Weights of a small GPT-style language model, trained from scratch on English Wikipedia.
Size: width 320, 10 heads of 32 (1 for keys and values), 35.9M parameters.
Each number is 128 + 24 x the weight over its row's rms, rounded and kept within 0 to 255. Layers, rows and columns count from 0. Numbers have three digits each. The size before them is the row's rms in percent of the matrix's.

# v: layer 22 attention value, 32x320, rms 0.152, rows 4-10, columns 0-79
# o: layer 22 attention output (transposed), 320x320, rms 0.0907, rows 4-10,36-42,68-74,100-106,132-138,164-170,196-202,228-234,260-266,292-297, columns 0-79
v4 096:101148100083118164141142115146159148163129092113125145134107105154120140156134137139066123120141135140142140151125157135112146122116134108085092108116123140159108114124129113096103078138084067106131141128144141126118135114144129168122149149
o4 089:149160110118148143115137139147141185127141125152111116161108084152127141121107147132114164113136152156121141126146123162119091128082116147103148117127124136129145136138105151084124150139138157121106109090126113076138123110125161131118141149
o36 091:117096185125145114141088141175118137110137172092143137118089154109111110092105099129116125142131114094124124134156129102148142135178166132159119122121130176128149125119106146140121143118146095169145116172151114143161142139116121098143112151
o68 102:167144139101139169163142142101166148126146152107098153154177140090125150093159130087131107140132170106137174086149090108120124169107117126136135097066150122122144131158204125159123119109075121140090123181124131095137072139121148135131109122
o100 087:131116129149127109107133129139064064124163109100127121110126092144159105119135073148068153153130138096170139131123132129133144079147119084146087146129150128116130101122146112182128132084146088133147121174107091147147073149168142137126175095
o132 095:121170105140162135181111110114124185101120111129141101167142118144106129122147150135143084132112133140132152133086112106156147115149088134068154136153129093106101137109085172103153118104104144101079136086116139168093140125147152170135128134
o164 079:098119128157134168159165122127096123111095116151156124092152156129149135140177136151153126130153098109113127164145131151132113122093097114145156122112098076091144139112128116135107111119148129124103153147112138028080128169127143113156091115
o196 107:087119078109119128097155135133164114107121122146134135125118105163100101149100149091140147113100147172100103103099120158145089112133136138110126127164164137140098119114141118094138114138124145139141144111129121159146152108161130108108138140
o228 100:114159094119126139188102131091160157102133118131131118154175123135102134120101136080128104113135163167124174117112102123110102127125107153094162131146117105146124101090090132090127142163109144109071136102116149131108188132137113125121150148
o260 129:145127115120100138093155128138191129146097118170123123167150137151131134163131144123112162104143178180121114101129155161151134107131149144099142134126145145166105128152108089073139144130135170118131133090131117085150132077095116135080129110
o292 096:131099124147122104081097118140091087166121176132130118095100107132140124100116128112158146136098035110116088164092150142070158164148131123150104103171156140129131122137145119147117150142191160135171131125152161165126116173114140138128165146
v5 100:088150115139116156097130132147156138113136135097124127128141117135084120111109131127112146109130122140107152093099161097101148119132114139140101146106130149112084161164154161086121112124086090124127150168134106123135144125154157150113142100
o5 089:068115146135130125135164101146104124155142113110145092109115096126148097101138149064119125146127158181142124092135103082096158132144143127126142170157082122087098171160139094131182138158115144143146105152081119118094113110132120091142134116
o37 087:120143132102144171126097138120129097112100120142102127122115105131113117142143130126152153115115111078132124134086133132113120116108179122137135108095094108155153131129117150126102122122116150134135133097121103121128113144117131144103119110
o69 105:207150114174132115093124145130151148078121119120101080140195156110163176085123126140124117113104099127109153106147143122119126144119141090103122120129111143123149108143143103149133141119146131143106129156141126121144131083140115101133140188
o101 093:180092133135119109131129133104156135098116155143099132136139071115149125139115126121191135103143133120098098151192116142144147126123120142163163132137155130128156126138087141161111116132121112119131108104147166119129101113122148153098154181
o133 094:113110120138130110136147088149069088147141133099128128134109126148115153142192171116136130133132144141154135136136122104127109124101091159118132146135124135142124112135162148106190155142142137108113140125097109088110133122107116110134164101
o165 068:150149141138108075113126144119135106071095153143163134115163109169155143133147110159096123177094159144169115147123134120120111189082134141137153131121122096149088142136126159150121126165132136120118145129140145037146089138131145111128136153
o197 117:113113124123152092142145102169126109162140139137129143147136165130119103083068116119116126144149146170087109139126104151140181091121115116135090102125173166110091128104116123078152155116118110147116134165134120130107134103122124146129170088
o229 090:091122127136118141119151095144108084160104092159130111127126150140167111151121164101106105128130101171147137153094113115156122102123112122126095129164124150146124122092175093132167160134141146120157130118109085164167160128124071143142092112
o261 136:133114147120143073137126125158130157147174098129184122128087138104112129133102118108125152122182134163103128104133126150126131122140109108151114148117148131082105169185125074102127082111123116185112128148071117142101123093148148107143163096
o293 089:081171107112135158114116149080128102136102161151138154133118097153132089127124142158141098153087131076112125087142096150144097127137165100129123101132102127156140111132097158153129108097132132098159104115144145155160124178131144148124067174
v6 092:114125125118133116139149181121113172146134104118138102097148156128159118169121079105156137137134098154150129176125162090124127118089131112119097036150126139121105134132111115146135139123078125137168095145158134131121157122191127147101152116
o6 098:126149162109129106134168143157123155133141109117117138122128139132106147117104180078142146155126098114140115149163164173122085129091107099139070137109116126154139130110148144119143170142128106090140137168146149135110153145146152119137144125
o38 094:144134130122098134102095080104069115145121147121118125121160082122133132113125126150108155139169128194126155122097145137119169122149119094118136144121160122093097123130098121145111096103145178175127084118105128142122136130169131115126097113
o70 107:122128118146119128096131106155150151146170103136115091136083136121126094178154170148112123118121139157132143175077149145113117181126104131132126190119149140168179140121139172152097099129112131119101138119112141156134088157118129134149134152
o102 078:146155157154154117124110082100141125120100111105126151131094129143193114144137077123103114128119124148132142110105157151122153136135078128119082136133140080119111132149169148138130129135140101116130146119126158094115094120095092117162105146
o134 093:129122124128114101100159141138163138115139153163103099120117121141148167090152113141116115116140121130108119089161118141137086180131090143163121134095058090160115090122147118149139161117131124109123161142118153094132115134119139142152149176
o166 086:071133096081131153126161127115145143124108123146136125140111137147148142123098114164145106139118167124110138156126132095161140134167130151159108152113106088139137141107132105080176115133119095142120120109144069109141084066108117090125114110
o198 090:163135131112151092145163180106146087158097133111162148107096139134135130126130176108142104113083132101140143147150115118145131097104109115117092117092137150082125130157106116159094148160147116102133114125119155159127127158145152128121123094
o230 096:131094183172117121111142136164152096078153165119119122130112127117032119107093159112142139133135106110110083126119104147084119125115144126125117100106129174154139136124140137171178130128149125098120119134168121107153109116123164134158136159
o262 132:135132127101165117164133143150144144140120083128120132113155161150144108136115161121131126138143128107162084118183177128138132157042173132126098136145133132077147139140116120105088145137128100096145143153119127120119147146110108126138126117
o294 091:122116113150148162114116138097115139121130149123146150160170142108138120116116104151157119120101148120124113112126095066149117101183147178149152144128120112164120123114109104085139087111133148149134118117148102147117115092112122131114118116
v7 100:140136101105111146075164150140100113090113085115194125146136200171137161141121126139131106107117122116177159158158142102138123109165122158126121127139134102160153101134137091091139162079119102154142147127083137122106105135151140103163139131
o7 095:170160123125158114160166132146106145127105117100124111106112155092105112130150139122145102114165120128152110195127125143112096117130136115151134140091130128089144097169152147171135129096131133126131125121140123122146155140117162154166129154
o39 090:140092175116100117109084134137118076105102164132140133125171114114140151087131091112098128080113099151151115102119144118143136122127084117102106134158121115152144181057129119060151131131117171154125187120101130173125121142124133133101166107
o71 103:131137158148082055119109157114162127168095138139112100114117110178110121156119147136181133156106135090113164098104161154097144115109090105113116121079115106123139114178089105199132078123127122124088102114131128147143118135170147128123090131
o103 094:109182151175120131131145068139128164144145150128147123141122125102110106141114130127152124113140101129098165117121118093115128144097134138158117107113158098158089132077106126153146179164097171091129100116124173126152161128114102113111128157
o135 096:132109110083150145139129119065094143127126098110137143134118111098118128136138127088119121137150142083124132159141117120139116080128166163129149134132180146085098128153173107133084119106172118166183132107168142125142113105136147123140140165
o167 077:123091122116120179150125129120145136103125119120120127167135120136090133145100081127122108096132090132145173085158130112128144101126131138086137145150113172108105170109145109129118120147157120136120168126137126137080104163140134136099079128
o199 111:152160096110134161145148128139111105089159092125164123123086114142179147174151131116155129134119104128118139191118126115127080124108118158169111168095121161158107122167134156125114088120138158196123099133125114145150148121120087132157093125
o231 101:118126118109113097126135101110114143121127134110137129102103138095130113113137150107119106168138122093088107115139109155129100115105130149173145144128136180111115125154136133149111110131174106163147116128173142116135144120097172168160139157
o263 122:174118121104138185135130134105122120127151138144161116111126115159133150133114126136088139149155141134116137167136096148122082150103139138151120095121128116141149117172120188120129123106102101181118130161121106145107137113150111143139069110
o295 097:090110149156133137151142126110138118092140145158115145149135101125132094119131113150124147103113154172142106117103136102149164134155167101118142159123133152120083138109106118108168168150119111065136144140115080070127108101109114153107141172
v8 108:114126076157134099130117132136106143106169147142143136164101151159156138137143103136154185104124164166089176099136104119130077116141058131113117116150115137147120125145121159166148145147173130117107134142080122128137148098123165126107144151
o8 105:170131126124105133133141134165112115165125147132118089112129115153129127146120140117136121090101120139103150116133133168140106141066121144125165132130107106100177146152163171124156152155125114136148135158166139143078088119130126106139125112
o40 101:163122113124115111106106090132161147117096127142126135120184146091138091124111130136140135152173106091128094117124107075096137133140097129117118103165156098129099111138079107097111108111101152085121115106092119129118178176130124148098147128
o72 105:141155110078156086150156171120131119141131159166171129133152105129147154129154124081166121127148136165118104155159130133119159185114140130108139150120100156134150124124136118149118158142138112132133127112127158129187086083165127089150123152
o104 092:135144084151121099085128117109128174134159137131180120128154127106111129117148128102091092139109114117171172127125150077090114138180146139089173145160139107174110132103157149113127117108127161146148119123153138140141152123144166083110143135
o136 116:134113131136145147123144122157099118136153112115151103166161139183153148089101130145134150130111105145080173127109118129136119139067114129120140151146090128115102100132175187132117125161121130107144179135124132120118155133146142132100118117
o168 077:128140138129080108117108170159127121159124062115126119121107131064148074148141146176094112103149175147135136128152134160126149147112123160151084122166183150120124096065130126093142112143149108112125156168121117099155112124105092143132127059
o200 111:122111146112169103142087133116119093116111121120088106101067095152106138152164134121169127131117104132133136112120158169134170102160138143115115143141135098133132115093121100144158124098126111149123139100159099170107120099125109117121125125
o232 096:103091128146165171143171114122117120106115124117123100141129149148165166080118144132127147114119117126127135140137120173139138135105142120141112160131105109110111103165120154148082124132123113142139163145121158122129100129145128164133103107
o264 127:111146185124141123177095173136120139122146151111115096146104083136098117155182140130154125099127109116135118086133151119113132119136130158138129080120135120113176115146151121129141127120128091132146127132171114146121165119110126163170114152
o296 102:127112136152065131146111110093125113115150130127118185153130139106123097116124100150118144130106153096141100139155166118158136093149163092179146141108101120142082157117111117117163118135152129131109062161119119155123108134135131145089126134
v9 100:129134099162105169114147112082146139114096115079102150115132138100158116101127146106112127132131128106101120159113183125145099120133112112162101121124125125181182158138121137128111132155133163110131141148112146132097143117197131179131110123
o9 097:144131154105110141152130110129088141147124098132118112132162145121136132137165112132125191112122104145131109111207134118107094127123108132121184133134155146168143161141136105113104109138130131142131168143081149167121102109154161126138163118
o41 094:115156099126158111146144150162116097105125108111169107120123108111113142149102140088156124126109124148107132128082097121118164101109115140112125129135090145095088103124136134114154123129102109144139092111147133171158151132106079119127117110
o73 104:120116138158131122126101122103114179175179078126163096145074156092132122114133123179150106142126172095111163130143137121113149171108096113101112147142121134139123132154140143139108139098116118116108164124120106140127156154116087107113118124
o105 095:102108177141143117139122137126166101089130104135148171143116082141114073126140181103156101139111164120131144103064135120133184154149143128163140117132097094110152099128099144145152155096151138106096092096124089139156135129124100116111113126
o137 101:159124149119118134158122120143105144102153146125116090118104160134131125108137071113099121130125091112124133139135115137139067104098155137075185081072129117151176137123166123132107139137128154115112161082116139138116118142173189136134138123
o169 087:127116128063164139130106105126105087080099174133170116130154106168142159109131130156088130121157122085136143110119091159107138149148122107127104135064130138133071138129183147107137140098171137123155128125101167164145124164114125113156121139
o201 104:114109122095084103110136132134150136162061135103122182126166137166100145150140166119170176124149134111159097142150156113119090121158152105133100137131136115141144123087112119119100148165145113115144103152117139186136083152118143133145118133
o233 100:164140154146158182174093137123114188178180109112080089150110165116132097161155109148099166159128155120099172135192165162148128156093158151119151101121147141153149159127119125087108128130131135119103183128084114117147179105158147111116144144
o265 128:105139123115121125120139138144152163183081131138118165091175124125111160190152114129128176106124105095169089112181144137123063107184109100108148150109144117138099132137098135120115114107125136155155117143107108171139129115136135130127178102
o297 096:137172123114125100108102111132151082080126164133149123135134114176155155132109149170087111150155107180124101152131143137118155142121118105175148109119117160097147132135135110137152128116081158128131139122178153179161127142071137192153143143
v10 098:153105117148124116132111139144156152122142063151093185097067150145124141090156107130160130119188125134146113132122142099134071104130131129140117127076137108106152138089159111152157135128172137123118114132115141123125140110140082143111119121
o10 096:107122151160122069119138150125153131136123134095118110128111105095147132104173132113127139159100085166118094147108119143156147103147079103140137116104104086140115118095115143126140116082143086119099132108089140105151124106142106151120134150
o42 098:127109129120123195157090158129050131113165099123111131134162140124112142160090125154140150074147158099099157125112087135092108163104139155091082124157105157147150136168124128152109112107131149169149123154149119169104104160121146152134118126
o74 105:147114109151111105156131108125113117139143140138123129117154142101121172139144162122118112138077095102130112177164096140107139120125192100199142074099161143141110139147154099123120151120171139133122155120171121101120103129149127123198106131
o106 084:132155093109096147103164118128114128149125122135148124108111127135161109148102113122149126100128160114155123126140151141134131165157179157100115123111109139135097160156101114114064110152116124131113154137111150138147148107131139103166102156
o138 093:138110125113106091129118137091126098134114121130143118122091135133144138151159170136137150144114092186145124166081164094144152114123143152110136126091132128138114142076142171151148063118134119116135131131123148120076180117131121119124168149
o170 076:157143122063159148148150091126155150112094120101142110099170147150164110127120130151114130138120174113114140110119106121135092113167151123105133142134135097149179134135139122087133110106066120060115124144126123138134122162120134143094126153
o202 111:101171162160122092101124144121162108159125077180121105120110060128117116129133113099109098099144145179152095082126169144123139083139105105118141139088134116159112130114126137133155117125114137125146140143100157120146147098100135096102137128
o234 098:115130104199146059127110152128142089137105183142139090128133130093150128116149136096133170137109128120118096098106138131136127120142144125156151136119117098097122134105142145092156121107126129116125157124164151135109110108118135130139179135
o266 126:130132152134149102139140136128192155140133113123101110121086123130112106067142098161140122141127137185149106141133124126127120075158066122168155140130119089147138110069103112122128132140127172149109135143101137149108131103142112117136109126